{
  "num_hidden_layers": 8,
  "hidden_size": 320,
  "norm": "rmsnorm",
  "rope_theta": 500000.0,
  "attn_scale": 0.177,
  "extras": ["capped logits"],
  "lr_head": 0.00972,
  "warmup_steps": 200,
  "schedule": "wsd",
  "doc_mask": true,
  "train_tokens": 804500000
}
Each number is 128 + 32 x the weight over the matrix's rms, rounded and kept within 0 to 255. Layers, rows and columns count from 0. Numbers have three digits each.

# layer 4 MLP up, 1280x320, rms 0.103, rows 980-1051, columns 0-63
089077173098104138146099129094105093074115158135180114142116146137148133158138116086114137139115099126074089142121101130103105137127111130139117123104092148151156114135082072177152097136073093
177134093165188164136100146149152132087101076119075069134132143150076106144119072180143109142114102121164065160177099123194122150072148153104101102058166175163187110145142086129121159189198097
186107153133110101135112110134113113111080152116108142107144141115081113179144098140156118098131079089096110125171144105133082061080144132127126081125144089113138079154183147104140048143134148
121108153104128091162147163104158151107196082091115103104129169163180185079074130124146214101124168189118128094124137101143134099143132143066118085084140084133136136187134155093085117170152137
128125170128145159107112133095150118182182175167176115132167094115129078137111126102132108129099108135148144087171085080130156169094103112130102131199148126134159164136103076125150068120145096
061099123122106151110141130134154148093103128118138119101095054134143128171159124174117129148164128141053169168105099137084103114106177085184115133149181097082184083157119137127139116133114173
106177116121119139158192054080125150161126096135096113133111065095128147140155138143172086168128173067154165120150165144137114116177115124243158162144158085199099087105120105136166096152162142
127080111155128167112133110082094132195178112115147131104124096109171139152175093110102137126147149098146169142119125133144089125142121108144089131100132125160169143088139130027074087081074162
088134150117128089114125133134113134106088100051159099159109153160122149147136117119150188141121109151134123214104156114116150129122109076070146117148151159118092156112109155118123105058134159
148122116132134137126119131089101168087039114110173151162139115126061086112100123171113080080176114149128076157127058175079146102153188126159134148124182076124141080129122166113113123137118078
123138139095151069117143138060122137084136115138123215159142066121144130117108144185087171199109157163193134111109079130190104163119176102149125115099116125150145149120171139160103088087135141
099154147135141087100121136159193104139070116130169116150149134091111159140141161139091095164173152117197107114108137182111070113079194133138106132160143115123133136174136109175098144100104113
188139113107048175138173111178157135144144164097145140107159154121128172125095124183119148117140143130120164102069176135132061142170069171172119190124144118114086156218196171129140096140108143
141112085045101172106113165131091158156081066100117091110142123156123119141138156136109108143111130157106160076138166099159139118158155109076167085167124112110146100148154087169168136122101138
105102149102151142125194088136133117170137161093078141146089102146139128088188144123103175109123159160117072108164207177124167166036133120164144093103142142136067101158082168085133196078117109
165149067165137123097140127149132126074180163171126088104168083066175169197103118128141140175093118117120083088146084071121112173090181136049157136115152092138177143168149161153102201075075152
117178166162141145126121135132141032138174183149135066131191070072184151125130127147122076120139164160155144101127105163107112150137130156120109117138100126072140093107130122095177103148125095
118098084084134136104137112081143102146171088103125145093085138073137132129133176107127101136138184110138156174152103140150060091145153105159110114130143161056081066179114118126146105116126164
150159109164162174127120180108073072134194138122181175083077178104078152121091144153144167112122143158113117117211051133077105128090129151101138206118115090137138138172148171108089102122194162
154119076170150105112107195156185166140089092066146157178075089156119155167143063163115153160149145106150102142113145101148115079160093156121151121146091116100120064119111176138113172114087135
121118127149189056095093092152162159142180132116160123111154154130088136132080067148117101102123124103133128163144125203098088105152149195178116096093194089079095109110133084151130153078196081
118109099113087174171120112148148111134125157125117130121121092166112147098096161172069137154109176130160122099175130173104162088139114122116162089140115112151196101172130187158169103137094172
100141103167142101097108136128158151121095143133156116102100154127128154107081157122104183062065195148112092111129113128104133118130103179173118117165135166130146134113129103132100135098143119
151117106064110123148155105102121160101154103075148143099137155142088097205078164147124066103168149119086109075121138164163113096090106114076091108152201124158195165224117161094092146172200079
105091151135176135049165108140142076139165125125158153161137102111097134144124123088119184099107134155145088152131165164113129163143106177123114111168118134086128102146142160105071102148136125
086106142149144138159132155121123111128145120151155143133072181097158094195139126146128165125131167137176083127083095136158134077140077130089100119101109185088154137077140095119134077135115121
100166145146148101087097085113119130105099108142103142101123126123089132188164160169114152130130130081174155098161146137130091123170141095066147183142167125123132154105111110152110176092098136
107127146113189078131097125150140115116110087105163106103133130106173113127134116095090101190127111072081122158129147121087101104149150129084116147153166146106113123123170125121095108092170164
126151115148096102112116127147088043123111109137127190129091113071162152170106133135122102073132130081117125111127066158137144098172132154139164123159118076080139121104168135175131107107130153
106132133138079107084141101154172171201108093075119143060099112097022147148104125129095109097149126162073183184147162179135129122190121107183114138119152089165097096094109132060072113132140066
084109127132108190142092144092116165143165090124087085123144155139124108086127166087144069049114117119093118109125146080131060105165122134092132114107175125065096109119121135214120149076154171
169121136114061137180109093147116120145141094098176095181046125169139071106133162151138156175165168084046148140129171071065098143141118206149174150139133102145125167105107135116180124124183138
132095144171123135083118151148123109109077117067110092086030122136104112111147188129061151134103068148174062169105158094099195038109157132110119113135069135191166106140157092088109158136135117
071139118106132187122120134110145180125183106085104148121074121121129121136184142104037107097078131113118133152121136084123115140157197115084074054158226184103105143155158104171133124168138092
141118148104126127130154098151106096123130163149150151144146094141195067141160163148144136092099062112118139084109171100117172113155180103092163103142112095104153109144111200108104062134147106
123121125118141102141105153134143133160130137186108095072150188140159117125151167177097127108154132180127144192110091120086124075108072099086125106067143074186161127174174155151108095105115119
113172109136100129096128113122206125168155115099134149161123111111088132153134099136106121158135105120143181168022135106175115085141119146107104196172147171100082105116131139143095069137099096
098136168125161162235126049110057143117181114163083159137150127126146142148098090110127201113167137058136129148161124164115132108092171123120087141156166092116111152118138149106110166143091131
157100123119129134163153151130103153078107162045046142167077130183055153114117120146183145110144079097070112181160090129130160113082149092112133107177178187121051164145129117154163155072157109
076143110088098144157124129165136169092126239140122108180150077150113104152115183160160146065099194153160108071127100109127105091122104178055077170108201111100181105165141054095109112105104121
167184072137156160127114095084131146143147137146091129166125147175139124143122111078109137095129140131070087120105102114081096133128192141112175187086108118159120063076168064129097114060135126
124125103131122100171135102184092160097153141184133102142174170157184152123134093111088131164140100092114159134091131103136073140129139142162098107088167122169141141164105156093167167113156068
113109207134125175138089144155138119092073110125151051143150130125208155115113188141169168033142125099123154147089160111116176093137112163183168141073106163134158170136164095171117157167098101
106087073101160125137130124149140131123092132152091135110151080103090152152121120175125121128159103115096158092170105119150167162131152129110128122109155148157103151148162117128130159140162174
108094108149180172124079145149088176144091177132139158098140108103103113126040133166125114163076152178113166079128142099095113119055219079081166155160177155118201159158156146187127196082090138
167147104104147146112190155155156146124132076097088146124160122048160136141085154108143122176128160150140124094118102168098134131128084094090153094163148091131113178095137101138145174122185136
103109120126135127163117144127182061169164136130140136109084084119066108136161106122085095136101116063107088140143166134190111141142136123154161129169064189032093081151129148149079083120116068
148099067156179088134167093102134097127067095136114133080170141081171106134143142102146174107128147118111107086120096154135086145144124083139152147102135157162126133123155117190088093084127210
145130157128202156123114131097091102153103120119166132107084136124120157134173135144077131116144136142120109070103152120098149068149149115146173084089150172053109123140141118121107083110102099
125092151149114140112196139148139092155172168139133120113131116151112120082132090129117168069153098094112148062109080134118108114147179105111115089125153117138114115174159100127047171126094131
155194174154140135118061120137159142128115105157111130100124102139147131090167137192143126184133126152126178143081119111117129126194109081127101129100157099154069139118145085099144063146142073
101121106195106160137169120117145117231165182154185142119152186170091136110169158176180110124122146169090164123190165090133080119050097129163098144063156199097097109117062074180062180115143134
083105110138114112098139150121155146091166146097102086153136138130197129131100177182097153081166135154214168055155155120141092157127118114149116119103070177156134172135111114117120130152124104
110121091175151132140212187141155144130130134087107122068151079146145181117159132158126168093122150097164087189069092105174129087120137154161135142120125130116113169175107126110092118158079102
133160152128160137181164173074166112099122128084107117163127132129175151169130091174132121172112161156162112177141110101125124093108129129078163088086136120182175085184194152162126112187123102
169139112111101158141121140114146121107109107168130173137119118086075150100102098135113096163129131143162122152136161092218126139161122116168132143140150158136119160126124100069114147102102164
132136148149122112079157147103079104111151141096096125131151129065152157083098136168138147138118066125169130145135116136141112138159130141148159140134162148121124156108119089064114167097110114
137111122103079146203147090074083111177172132164132088080161141088088186160141117133110081162114115067067150115151164199158120147127150140147198130133127105143151139143060112128147059093096154
142140147103139108107112091093122090146090112109164115107169132121110099153146118138113106147133081074142125193157126104107127069119072097087108036108109091121120111060115152157108082080141152
115148100121109137149173121117087092119139090112120106108088082123117103161102107112115132129118138107140121105067105119143111132130121170138113112092131137155086101141132142102089100116139080
095141130196125080112127136109080142129159169141117094124091111149106140108152069147112126133082145159085131099078099196086141118118110102116091156123128127140121068129117143144083137189141142
088099102161116096143163098098127099127128142136108122176100131136101106167077116134138159170105075165108103068185088139125134128150113117136173091153150137120100122146110107109191131167120141
190058165124101148074131139165130150113095144181105145129164161069189162091100147121186133125140125193176076116067156113084083085180132095145167115126098132155113149157121085091172119100169118
090159142122124050133109135085073133147192099095160153067139114169096083091139162169141066147114137180139156102136098087140144102113128160129135144150133095106177110066067154146195150089102169
125114143093095088120191077173155142129106190123129150137154120112133176082134139185088125132155151100171110083122124163072130204134070158126070121124155084070116138180147203156153131154107079
136121173099119144110070110120075122142132142138143136164176124137149145130132127070112138169091079089143189128064121128158140193108092140140085095131106154171090133137185120093127142112077148
157130098109093165136118118098147149169123103169139135107127121124217073102110094095110165101164080137157090155124121117176131134098061175127080083083105129123080135142139057112138136172161170
149128078120136127094163071184130064106141105111130167091109112068152105130150176171111096166071186125170143184137079177137139096160110131176130129140074122129086077177060139134104158137106127
150019090175166127121145173175136128104118042083192137101083165102151093111147067074082167133123106195177196127094156094148119125120101096058164152066087110166140108072154108128169106113118135
115171139105146161085113187199128132133181087131094179090099198137096135102120130095175144100097137105182196114111120098154144150162138130186080108152150122128110121154151105132191151133145142
154075140086088136186106141096128103153088162124111114132122129149120141127106130118106139178112109137164172142112162137084117140120113099139154178118168107126153117190099099112132141127115100
126173081180127103131157104126096111150201093166110128162125138113077178090126171124129114135179117101143141115167114148084112126162154125142123135216181182218149149115142159088140141154059104
# layer 4 MLP down (transposed), 1280x320, rms 0.0244, rows 980-1050, columns 0-63
130077086178167106146177150097142166144129109127062113079158128135150095155161145125124138133095137102175126149145147137142170119142166119105082124139116114104092127173166138132125140112160117
132135189175177115130125049189104076104153178090106163120115137143109128108212180073130083137150102139133110094117127158155106073147125089108150127123084136153124113162107143112096125167154088
136176126130088146079122120075135137178117131125140142178139149102139205097118152135091162183131130079132167129100147088162134180125139141143055153122139206082156104120091088165061174142134180
112158175105061101128158106082148089172121113118128095110107108132083063163115114103165137198107133063133140144151163166100122123080145154159144122117118129146159094148129116168127149139074147
192125161090110096120080159172180137124149135123122112195145111157161101150140115071201119108141109100173106169123098144099168175093124146143077148098103154127113150122138147110096102161148112
119133152073115123147140156100149090118170156077169156115105166153147095159134090137200188071141096120114132128168134104107077173165093117073122154150092084119117134151054150074071088063142167
192208167078167152134092184159113125167135107156112133128154120115110139160158101114082156105158150188143184115127111157107134102158120128109093092076106153077108101155120139143051134074126136
105165077111115110121174165131101134099102157142145130147096192083119163115105176112134130172106099096101100138147136183098151086153116101121151184133110126152126149178130125176146173129079153
168133179106144117153140133103108067138157135173095188099130120112129188154148130144158129170122114108185137148114112196125120156199126072182135161123158091182082134124138132086072116151166121
110179138152122198130124139102059108128136126147111048151144106147158195129172105067108157100121134161165120163148180077171091166108065141148106099154126140112145093136094113130168144194065153
122112107119124151166110123105181122141181117127141068102141140097140132147160138080128103116117148106145132121068109081166186128170051132154105119095132098143076140143112124108129148136102130
154141074139107187138142111178153149167136092158087124156128147108110099162090122064086159113157147135108123188128143155151126137102191157120159150133118133111141137123118160111149130174131087
113185120189165106109137132092120080170135060120165108185086204151154121130135154109192084076125150114138143128155090101081156109093191170100125092126078147124168091071088132118155096093103127
149123137182166104101158075106177178149178092142099158061134158064114106108202183149146112182134118105117130059094131138134078117115124135141082128127093092130088117191081112105141145180131093
089121130152111139110077191139069148123146148138114126144158147104100134133189190130125059163139111104162079069015081125088105130157123113111118090065142126113132082118150159139131101117124088
089102061044167108119174184128143100126127126096065091201119157158134125151061062093137173145099158091128130153182167137127122162075098116185062090221173103111177127161176056138142124164102140
086098152113149136113101155158110171146095131183170140136168137117153078136164169112145144150163137154114107158172120111124156122117138111132116159105175094093161111146140147083103116093071122
076116122143153126101134105142117136101112159175150098149178129135136113105112121095092124131099096150132102075141145106131186160171053078157091173169093115120169152099137146075203067138063150
083126136180126168139109097123131164097159155127055137079120139175103132142148126102093108097131177157164100156138113090175114145098192166125134098121100052218161080217106154136145174161152122
109087110080135115151227123173100095149102100157117153163112084160097147073098222135132103116171159060115170161074129127149140111106092125140105142188125110154157160131097154073167084186081069
109203159135111135114117124143132126195159108128066110153121220144168139128132137194108024159111152130135185137104136060087148119137160079080136155148131142157164141098134084180108140060130160
140203159142143085111098159147164168126137118140109113144120134130123139181163132152199168160146142181141154077159191164106102179160105183077116073174144151131103120114114101161152108189153097
072112172075117152156166117097162127177164121158090158084101129135136100134107107177120122139162089090139102119132173131115099119120141146097102141116123135137133139150134148073088149079142143
123159129184115132038109118158103157101090101118070057128171128136129074146139062156093120149099172143163126131050152100075113139121106138085097154128165117129142135066112106194110131139102143
162215129146114126176168107170153162145141129070156111158137124129089085163149147145172095121124099145134140098114121142110129125151076138161185099089174104152177160089119108133145164141097122
167118124147093132160172160153130114098155134117117136148158101118110110089097117073147136184099065121122125142142109141174117153146166093109106104134083119106147145103120145173114178087166117
096163136125128129105139104123124160136112104129156139090138124091125065129149126114111122135137146125123126071140135121125166146095082104118119073117062098116104104182137126154136147129120081
100110101147045124121116160110110097146127106138166182164136056104116115091138093029191106167143154185099141144058116094129133148125171105156116089125149153097196199111080154160155108111115144
120152122041124116144146114072168163099148141098129116142122189120077121170141084155127148136088133155127130131128065142122116151076170082138086179095094097150136148104025165146161122139155103
061168139106164133139164113119144104033085137109127165157165122152096143097097148105150125112078106140141076120119119113130170113089193082113136138169179155146184112116173128156108136136210099
112130189162097085145143165097123159157121126170127120111117117095107121104105138086156085110121141100145133120131155146061104082072139135106133124146124139189116071160132190157116092121067199
095123162167139132173114118119121116162139097214096202074122165149154195144133128147135147083154098122096159198135075141094118055092129166114135106128119133198084095090052135119152092110172126
155105120168139099114117186160122171150132103113100188134039110164134130092153171094146127109145140154081078102138200164118111130131118104149106188131151161124115141086106007074135097130125145
136174166129154069156094157122157087183093136120118123070162091133110127078090150118134090125095121141156162129139230075151132142176131157064161136171152074106212114063097142155124088117089134
114112122113104137132140142238075098099132123161146109166130156124124111067111131130120090158110150179110144137115156126091115134109123123133096115157077183207109049066125066173191124101138173
095129125096115112117144127149127102113149131089118138152149106138149135132105171162108120121159095121132129112129092122139126185152108185120166109159109172072161120139102130137062153134189105
126162117116093089132052171128133109119134114144113129171098103049085109142132106088100125053143099153099143168210134156176102143156138121168126158157141094153142127094116084098151107151092150
143189089120111143070168125136142104118147132162073071108128133173107138131135158136103090171131108123099159181144172092128145159134120127106152072138160093164140123122120093114108163138170183
118131113147108140084129132096124159132157141152103146149100153099172163165143144122115156190141149136121139129139072106103158134131154136087097126073118115146189150148157087127112150161133164
101144093129114122120150109154184120069072128106106141184107133119141173111122072123176148145149101104165166127172130129205084136125136092131099165119097146104094045122163150178106159129113096
057109089133125102183146153140106131167137078167140127195080111155136152153193132131125089137158142161096143168149118160153134099048107184136178166087138137187066109128130085164177136187145135
114116099111142130112102145154148094092150132145085126078150159130181120124194142213153117173083097104112175134151153169098059127135143140178158173170105121111090104163169117134117120086158084
100132112192038105125088070098129122201147128218139110136146062112154124135130134080132135217119087151141137172149165116118142167194119118156143133130156119087112110148159131189086124125130080
113104137139085091141155094118108129103160168096146101139152107126125192130134146131115116137114131107166085112123170155161076126173093149088156135137122151107170140164109122193142095122074144
106202088172122161123159144121230096180193147136118087121107082131177061105138145114119176110115131087096138142076149093091122132111127191177084162097106133199093164139106190111102106080139168
123165118199135131113066116132140136193115092130087097098085092197115185132053140127166127128174178154135141103130089120121106156165109133122138166115160200076124050205096149124093076173154144
151126145156135123117107186118176115125102114158094153146137175165137158152107156142108136108083125097099120151144104116076088135169110149174114114140123103185180128138133103139132153131094188
085143146121119105081111108160141120127191128068151124138146157166071111105148153117158114108099112138115107122098135119121146186076119131121152126149146094077132127142110089074134134103191100
098146127104117180095120164118111110097119132168151100113167199105155156151118169082113170132092150138115139156085091124154155099089095117138124137174168142124143161092072086155159133110201126
140113135147090052132145081113110119085159110132119140157139143120152168113082070162135134141128159154123165123150111164184164116201117082163105105169142137144236110089106161137177137148172074
162190087127114141172106140119085151101110131118144136142130117155127140158145163112104175220094148176136153113121134166132104160145092113130097208095145155154110152159103152111125126104128160
079110156067143104050070161101142110094126142183113112131204194092115087122127144104108104083104066142126086065166109146113181162109144089107127080165108112106120120163122158138189111103135115
123110104135148122104116127089138113126103082170137083119165073172065117086125150139133148105131119117154120106109162113140087075110167148176128105142128133097119099160098090147112128170149137
162149119079125052101140073165098131148126104112111152111125207098123086152106154176116108137145093111120125049125147089102159149109095091140051171127120112157121058126117173062056083146093130
093170143098081146156109110149097134106116134157153138160149166088149126129123185122192133123142083115071135086137172220156103169137177131144109128146128132132135108133087141129077102108138159
092163132165195108098106142081084123154098152141128134087127126146096099086088216141065126147116100099140171204120110144117134042136130161127103139156158131087123107103129190178111127087138114
105136161117138078165124141132175110177137108165048086055112186137073157104105149136143116131152126078162096108182103128153090099080091123151179105113146115101122079130108151132137082159150129
132121160094167164176109182148108141146120118089114099144123109104127124083125133153119178069170135114102102097115125158132081090158114075130136128133122110088169161137116188089132133102152138
095127137125141179160144096121138138119088096120176111108127141101169124089112104125149111162197206128137133114107125148135084214093174142161134084138131069142126174083212111019110124187102117
116120079103144111140113206159164128127161106143145124147138130129146094147156136127164136138127178145065163147093151149127128113163078114150133117095122119140133139167157115170112162172142189
135088086080154188157150160095140175134128137176136104108122119122102075167112168118140151198129156125104131123133122066177121141155169131114085136102125121161079093129102165132125120163070122
131110130084143119083130138128082148080147140167117130102197099080138097118184114116142170154177118117126178146095122131172116118159214113118086139119097143152065141101139082149085113082167121
084128097104099106151118094118169085142083186076149192118167110140102057149081112125107110107148105113098181175187165171131158169101179132159116131148186125138090159181111148117158146116178109
116126111152106076158101120131166107132145121161132073119125111115106083112125116149158183126110085120140132150117141134170155114140181208093102166110082136180085118144169110174119143133187144
079123063154136122146095170136107049121140098124137158102080131205177159166068145139182164153117051131159146144143121144126097129093108129119109108172160173151131140124157147090117096159148126
122113121120118080061140112122166123164107086053150202111146070088080138138079163106084102085184162146201111177105104145185077101086112155132114171159110166138094174082139174209116072134168114
181084191148148138074113060181124128092188100126142146135101152127137108173149164074149124179115145130105092163117126153129125159150175166109121129109178140104170027133128100147114074110155134
118103143147128161187014147132107165156134153101120114127080110170129119136192212102060161185085102088071132089094156068142140182159127186093117155120043097132099102143107096128153084155120160
233179103070108120185103142128176102180122157145162086144174145144093189138132138166188108169195114069116162129124086224105134154139176119140138118073156081099102165125073170109072139156143152
161121083148137122136186061083093148117118159106161122098117158148140146112145164148136120101107083144107092096128133110180163148121145052152148119099101103112096090161179122140076164177121064
119181157133118122094140087125176139089183120084128086129121159144099099099142177111145133143137131162124124108137193156095123158116154121144096118078097109130124096081087144057127122129114125
# layer 4 MLP gate, 1280x320, rms 0.0973, rows 981-1051, columns 0-63
145177181160108125121105158161117156105151153132079130109124142101155133159159102137115120099155147133147161119118120086138069137139102190139121183134149102103122150119100149178121115110111156
154146177130184114163112147139099117138123114135095127174106150091126106075119134087120120126141170136160134171120150123135119125120130073152153076135098122107086107162114167173141134181137069
108124031126075126149129116158108131106158164223141093165161109133128130118105129124073084145073084124115077086174102177084135192089152052102165155155150105090109070191114086059126122158099148
105075082092176158101098124105111157115119118076146145163193111148120112107112135158155126062108187162111053148094146174139126100118126124081166120120102118170163149189081110118164140081138167
073121094062067089118135137164114184163145159142125103124090158158096121105146107146148099181109191113166123092121159110168090118133108118098146082164127094117180170077112118105171165162140133
088115094114181096131131111126125137157116115125091121094138117124103150156117076138106171126126147081164132111124102157181180192140121178092127115135200095096156112108177143128101126128174176
154152147154129111137115129110122097185159156143128186118147125140153170161104137073138124163123151115105146126123142100147107142094151084117085131108160175168118151137159134089116140123128079
061124124103130096150118156132133117190130170120130094103124083158093122197100128159136160165145083112091132107145117145204144081095103151109128142151161132186124101111103145116133123100145130
097087113115165144098096076162139127139103118130112165128087081159153112126113179129159137182110129062127144108146169131182116069137083167135039088104123136141146161073096153155155078073147155
127160091184139126149128150111156110133156128163084116062093118131089163105151133099157115157123155164168129111116135129075127178151109117127136126133145124118054064128118136156103108194142183
138145142084151108152168109138121132131105185159167122088141146098122120153152131131160104125086115111123124161172129101168115162168103131078121101112075114111139127108103137114100114092105145
164176066151117140099176120124142129173224055090058095059184164177088139121112135102130154145129131126074109102118157139145089104141152123158115109079189104069088119112105172108127074160119136
124108116119115075007126106139119162126143150085115125106071049118127122162130134136157141103049097139151135094051131085165114131159094168126137062132048149158150200136112069121098113097130177
182087142127103099128093122121112098137116114149107127076124158174103125090125125130122160100134144141116164141132183102170107100133085135117123210148205190129179151133139073090122146103136106
150149145120123149168164092147173109130122118161128097161153137166165151141140079170141117134106078116116136101044096138157165096055072092190134174179145074164092097145173133133166173144117113
129140089064128205099095146105077188159076128152144100114102151132132122099181182105112118080160126151131135158164114145105130112128105153107174124128105094036105111156106107125101103115142153
086178106074153085141097082121139109099185117174073131171075098129099115101155113177132164123107085121100153180124114102121134101107146091171097148140165081109107092077108128116139101149189103
177188133112100128130094146082128156124160122114153078161139104140172091134184089159078114125150087155142154070074148161151106100106043117143129187175100206133144144095125076076146077132189109
140158169164119148096075128160132110150178144168136082135120177139183111210175133164157152117130132166109087092150163158079181136088160129131146154124142160182122160134127130151150169146144147
111150136170144106040109088174144171162135114168120138093133149132129128162141091150091171127115116120115114086105129113056111104156132165187189120089104159151166111113143153079133119119132146
086145087099117133182142104201103086155099189168093150127130166114152134122124092084115133150167181132084169123160119070142123116076132116124132130173139103124089132151154146173186170108151130
172138081117136158124166113089092093129120139152134102161171142171124119120107145114158111136079175132140171107117151124123061123154115130125097124098123123136148125069114107111134106127076079
136106108118063145152157079125162109102128149142109055086074141123142058137119136108129083193114144113134143058158136132171118091188096096110129232151109063144099103147158030131099114169163145
157120109139152170133188062163149144096114156097152142097073144142097070124193122096124126138114098156092111169156106094109108101169079124134181101123137179141188160077127116071168121107203158
113127153112097087130095115112098092170087125155174155129118177123109143165123131165157087089120169166162142151133122129157162171102096139120130155068111093148067125174124140090092073105161119
103174102127123105122130131112120145126084088139079084059146124119147144172088159071147099086142105121105125099109185134113092146115128162147157095095159156143095081101156132148132101082120103
155159185115126076095193129152179136132112179101151194106088158117128105093163086168132095110117107138145122101102087123136124141143139094122147117137152133131088160137089118132085154159113102
148168130090092125101105098153128148112086108099138120138135141147149142180055160083106122115133119157185102144131090111091138137123160165165158087138074173039125161111143100134104144144132135
106113161177149124123125162178157057121147243134159111128113112137080074057110131104113187144123193129072126134135120055077151142112104122146157134143121082095133137126130147091181156123127125
148116142049118117056120153109198176108197167123108106142140132139151137135153140168157065125128127152102168122134137131170098066132101137117165181112182160088126127138135165137173206146106140
142099067127134119114099154147047144107124162125157178136067079165152110073165152124184151154114093189139128086157115078095064118086105172126123137098113155119101097078080117135134134060149139
163089090156132090158100075070163185179162170125139134124147095087090197146130117118130165046122151103118198110126074057108098096157126153196121151109155180136164108148097163122147148060108121
187130103118179110098183122177089081081130121124130098176146108170152149095135169112136135158117123149138144116130112162109173144142111109111194165176145105122161140182096073175134183100098129
165165199117077165134118103124133166095108106101161128095158152102146148096132112105122116147131134086145172148077134127126111149094172120085117142189137143183134128103121155115157103071084133
149072119142157131155142089166151124163116107118152081119217118132137131092124117119156150135141125107132085135151126122151089110069143121170161077105095110093172159126118126101164079120130152
185134184127081127182158086046125175139096152117139106083159142099084103180112188101171165133131113145135137119174120127136136072116077097112202185184127138142176143090145126103141119108163103
114154076185095114127080109128127108096174212122156104119173157123142114161071158187176157110152166122110111095103126113118185097131143129115152131112172095070120194114121163181117127130117054
106201110129091119053101109100129122152155132129153135142116145129144085104194113055132108133089145145146065114185166165127098096137074160146121048134142113168156178119210113084156146093080161
150124130108122125136128085109128145173132144133102132115106163161087169136119144086153169140091170151105052066087097092117077161110076169156185159130145110081156170154170148143122168193118078
077203096156152168173104127113125107085156112076172161122140119108122096091150102130109087175196161107075061153130159123119125107165145138116128205047163152160147117146100110098117140104140149
145129082107156115104134145101115190121064138153151133120156162124133112218156126147196113140113139100140085116149154109155116082104092113134169181138140166055074147132102123170147160157146132
126102157124164133154096072088091147123148121144145163056164111161094120150119093174127166123118194154101056143162130123121142151092147111182160155192104106180123089134094126114161106173133166
145177058153173153147147079195166129114089127165092105115080147108125104142150150113106134138124122092160068086124138135134112134143128134135084124122127135103106144176102131082143115115100198
049145079104123192132091190178223147125176111103108110102145066139137126090067104087098094196132143114134113146103116149155137123122106160123136114186197116130078193127094135115130102105099044
136096112183127122074168180109067081096168146117136104100126128073120137093064081136135110091126102107177103111127206121186111122103136121104074146151122153139102093115081064137158154111151108
193131114130171118149146175151125156207160142089130130169134159164147147175089097184084121123157132141153111123129112111118155093130126110100056136088088116109077070166121163044158126166104145
145088108126109135088130164080156121083116175103110175122155139159146154184160099112148166113135133119091157098195126149139117120133103107083100125125102134125140151126138121162138106188153136
193104099145128083089148150083099175097104147165086151180112130149141136104107156083133152142130145139161179127099146104095146125161118137136112097157153119084052118139115092207133138132175138
114156087150148166073173147177129124122168103133137068125085092147175061156145143064093112127177130083135164127105196137135077170088128154099150095125119139089173116164129106066050086116151068
139119073165184146111114172189091146122105155116122141125109105139168148180116101149134080089072102063171113125109129206111105081133098176109175102106085123146120098134142172098141129172128148
100099090133178107092067174104176179138091111178226087135069078207066184101094143071153165147114176076143155093143124141138127091132135038194124122136116143170021139135098163154111105109196175
135094090103147169131125117148093168102119168090117084140104119126235112110087111176159108141183130121146127096144166147102141110128117149097141125125152135159142142096205110170114096121116121
127109141118137117086148110103102095109112158105135137152149134146113178104069112094116096149163143168122126118125113167154145125112123128103236118146125118145184098180121148121143053101092142
159143176114084135137104078126064207163149110161113113166116124159144118155148151085104104199142113141149123140095070127149140057121106152140089089097142121142108130155083103157101123137172135
143105108151196094164095178123119132113134105145161099172162123058161177139142127137122064184136113095120082131087158055135131093139085173160111112132137110140129107105121116062124214089153142
161162103059142185112060147125100113179105126129147133067132119096133159146139135131154168137143144158147121117096166120128095169098137129161181159157077127117125126121124063079130087149103139
125143162113089117113164099073097145081140135176175143121101074137124181079158109186113183186146142127113117153111116172146186095148111076167163135150114132111138094140135118170128108089119133
142126089130155178135096144118095116156090152156124153107127124096118113135111094204202128101158130186133145130125144116117093085111147167135149165102137056096092124179132123107141192095135134
163145102125145086136122118150081118098125118063095086102057081152125155136100127113132139045050162138086093117152104152155124181137157145108107181150124166145125131157098129121098139130127130
083140114151116167119120113137076098160123139205166158134202103149160110125081176166067088130119156108105151204093133065171062114125128052104130142159148109131120067119101121100123111088097122
176155077141137140150101168156137098115100214095096121078140132137129063105077126134082111162164124077175084114154175153094101121104096156148111160085137112139088137114080144116119114105149157
186088083073093210137102211103080086153168155087121157147129127198124147164116177131080166105066079118146161153114165133138135121117159147089178074077194177133133162159080119146108162085096168
152141133110145067120183216182134101126152138142100111149158182139119186072169107141154136116155122117107128161125137152175114122127103155059147093130095167130172160154162170184172199122091143
175178086105087177168062111102111085125184122062123038134105073203150121099161116111134080065049031097099098154152123131144152151146141185154139159143158113171163084132066096095096116156104097
142082150144192108135143092144153175136132132125051115133178166111189094075106133143140082098163174132100147144168133087081132109207172091060098134123126101040158175096106081160127110108119136
107180123096162181122076120149086075140131137121153152113167137144159179108132072084167098153106144112129182115093090162163097147123105172157131129099144094149133064189166166109093134114069125
191148199127128140139094157126098127164113161136163119133149154116131145152080143139099141104123119128077141081079092153131155133168176140144164167150134116070139178124099113120149144152075087
143047113124143209132110106181136181164066130148124063108156166110128146093134119181138104145145120148139073180041151066143111148129096199164136119161118125153139174179088103140132092123130184
138158101117119130100100155164159140091150077170192130130159110144164145182179130097090133123096091129179130156136130112140121177115136131077072110137152181082140125112178118134115117074170120
132129117165132109092094191099146136096130151120139131144109111119084086103172111133139120123133109114119055114119112132132131120144118132115166099133054117066127151175140113182099105117113112
105087153143106134118136135123120127129158119131133152147128160106080111140118092159147144115133150140125181116137108131165105092160084104156096150155159175147101174132173136134119176124094097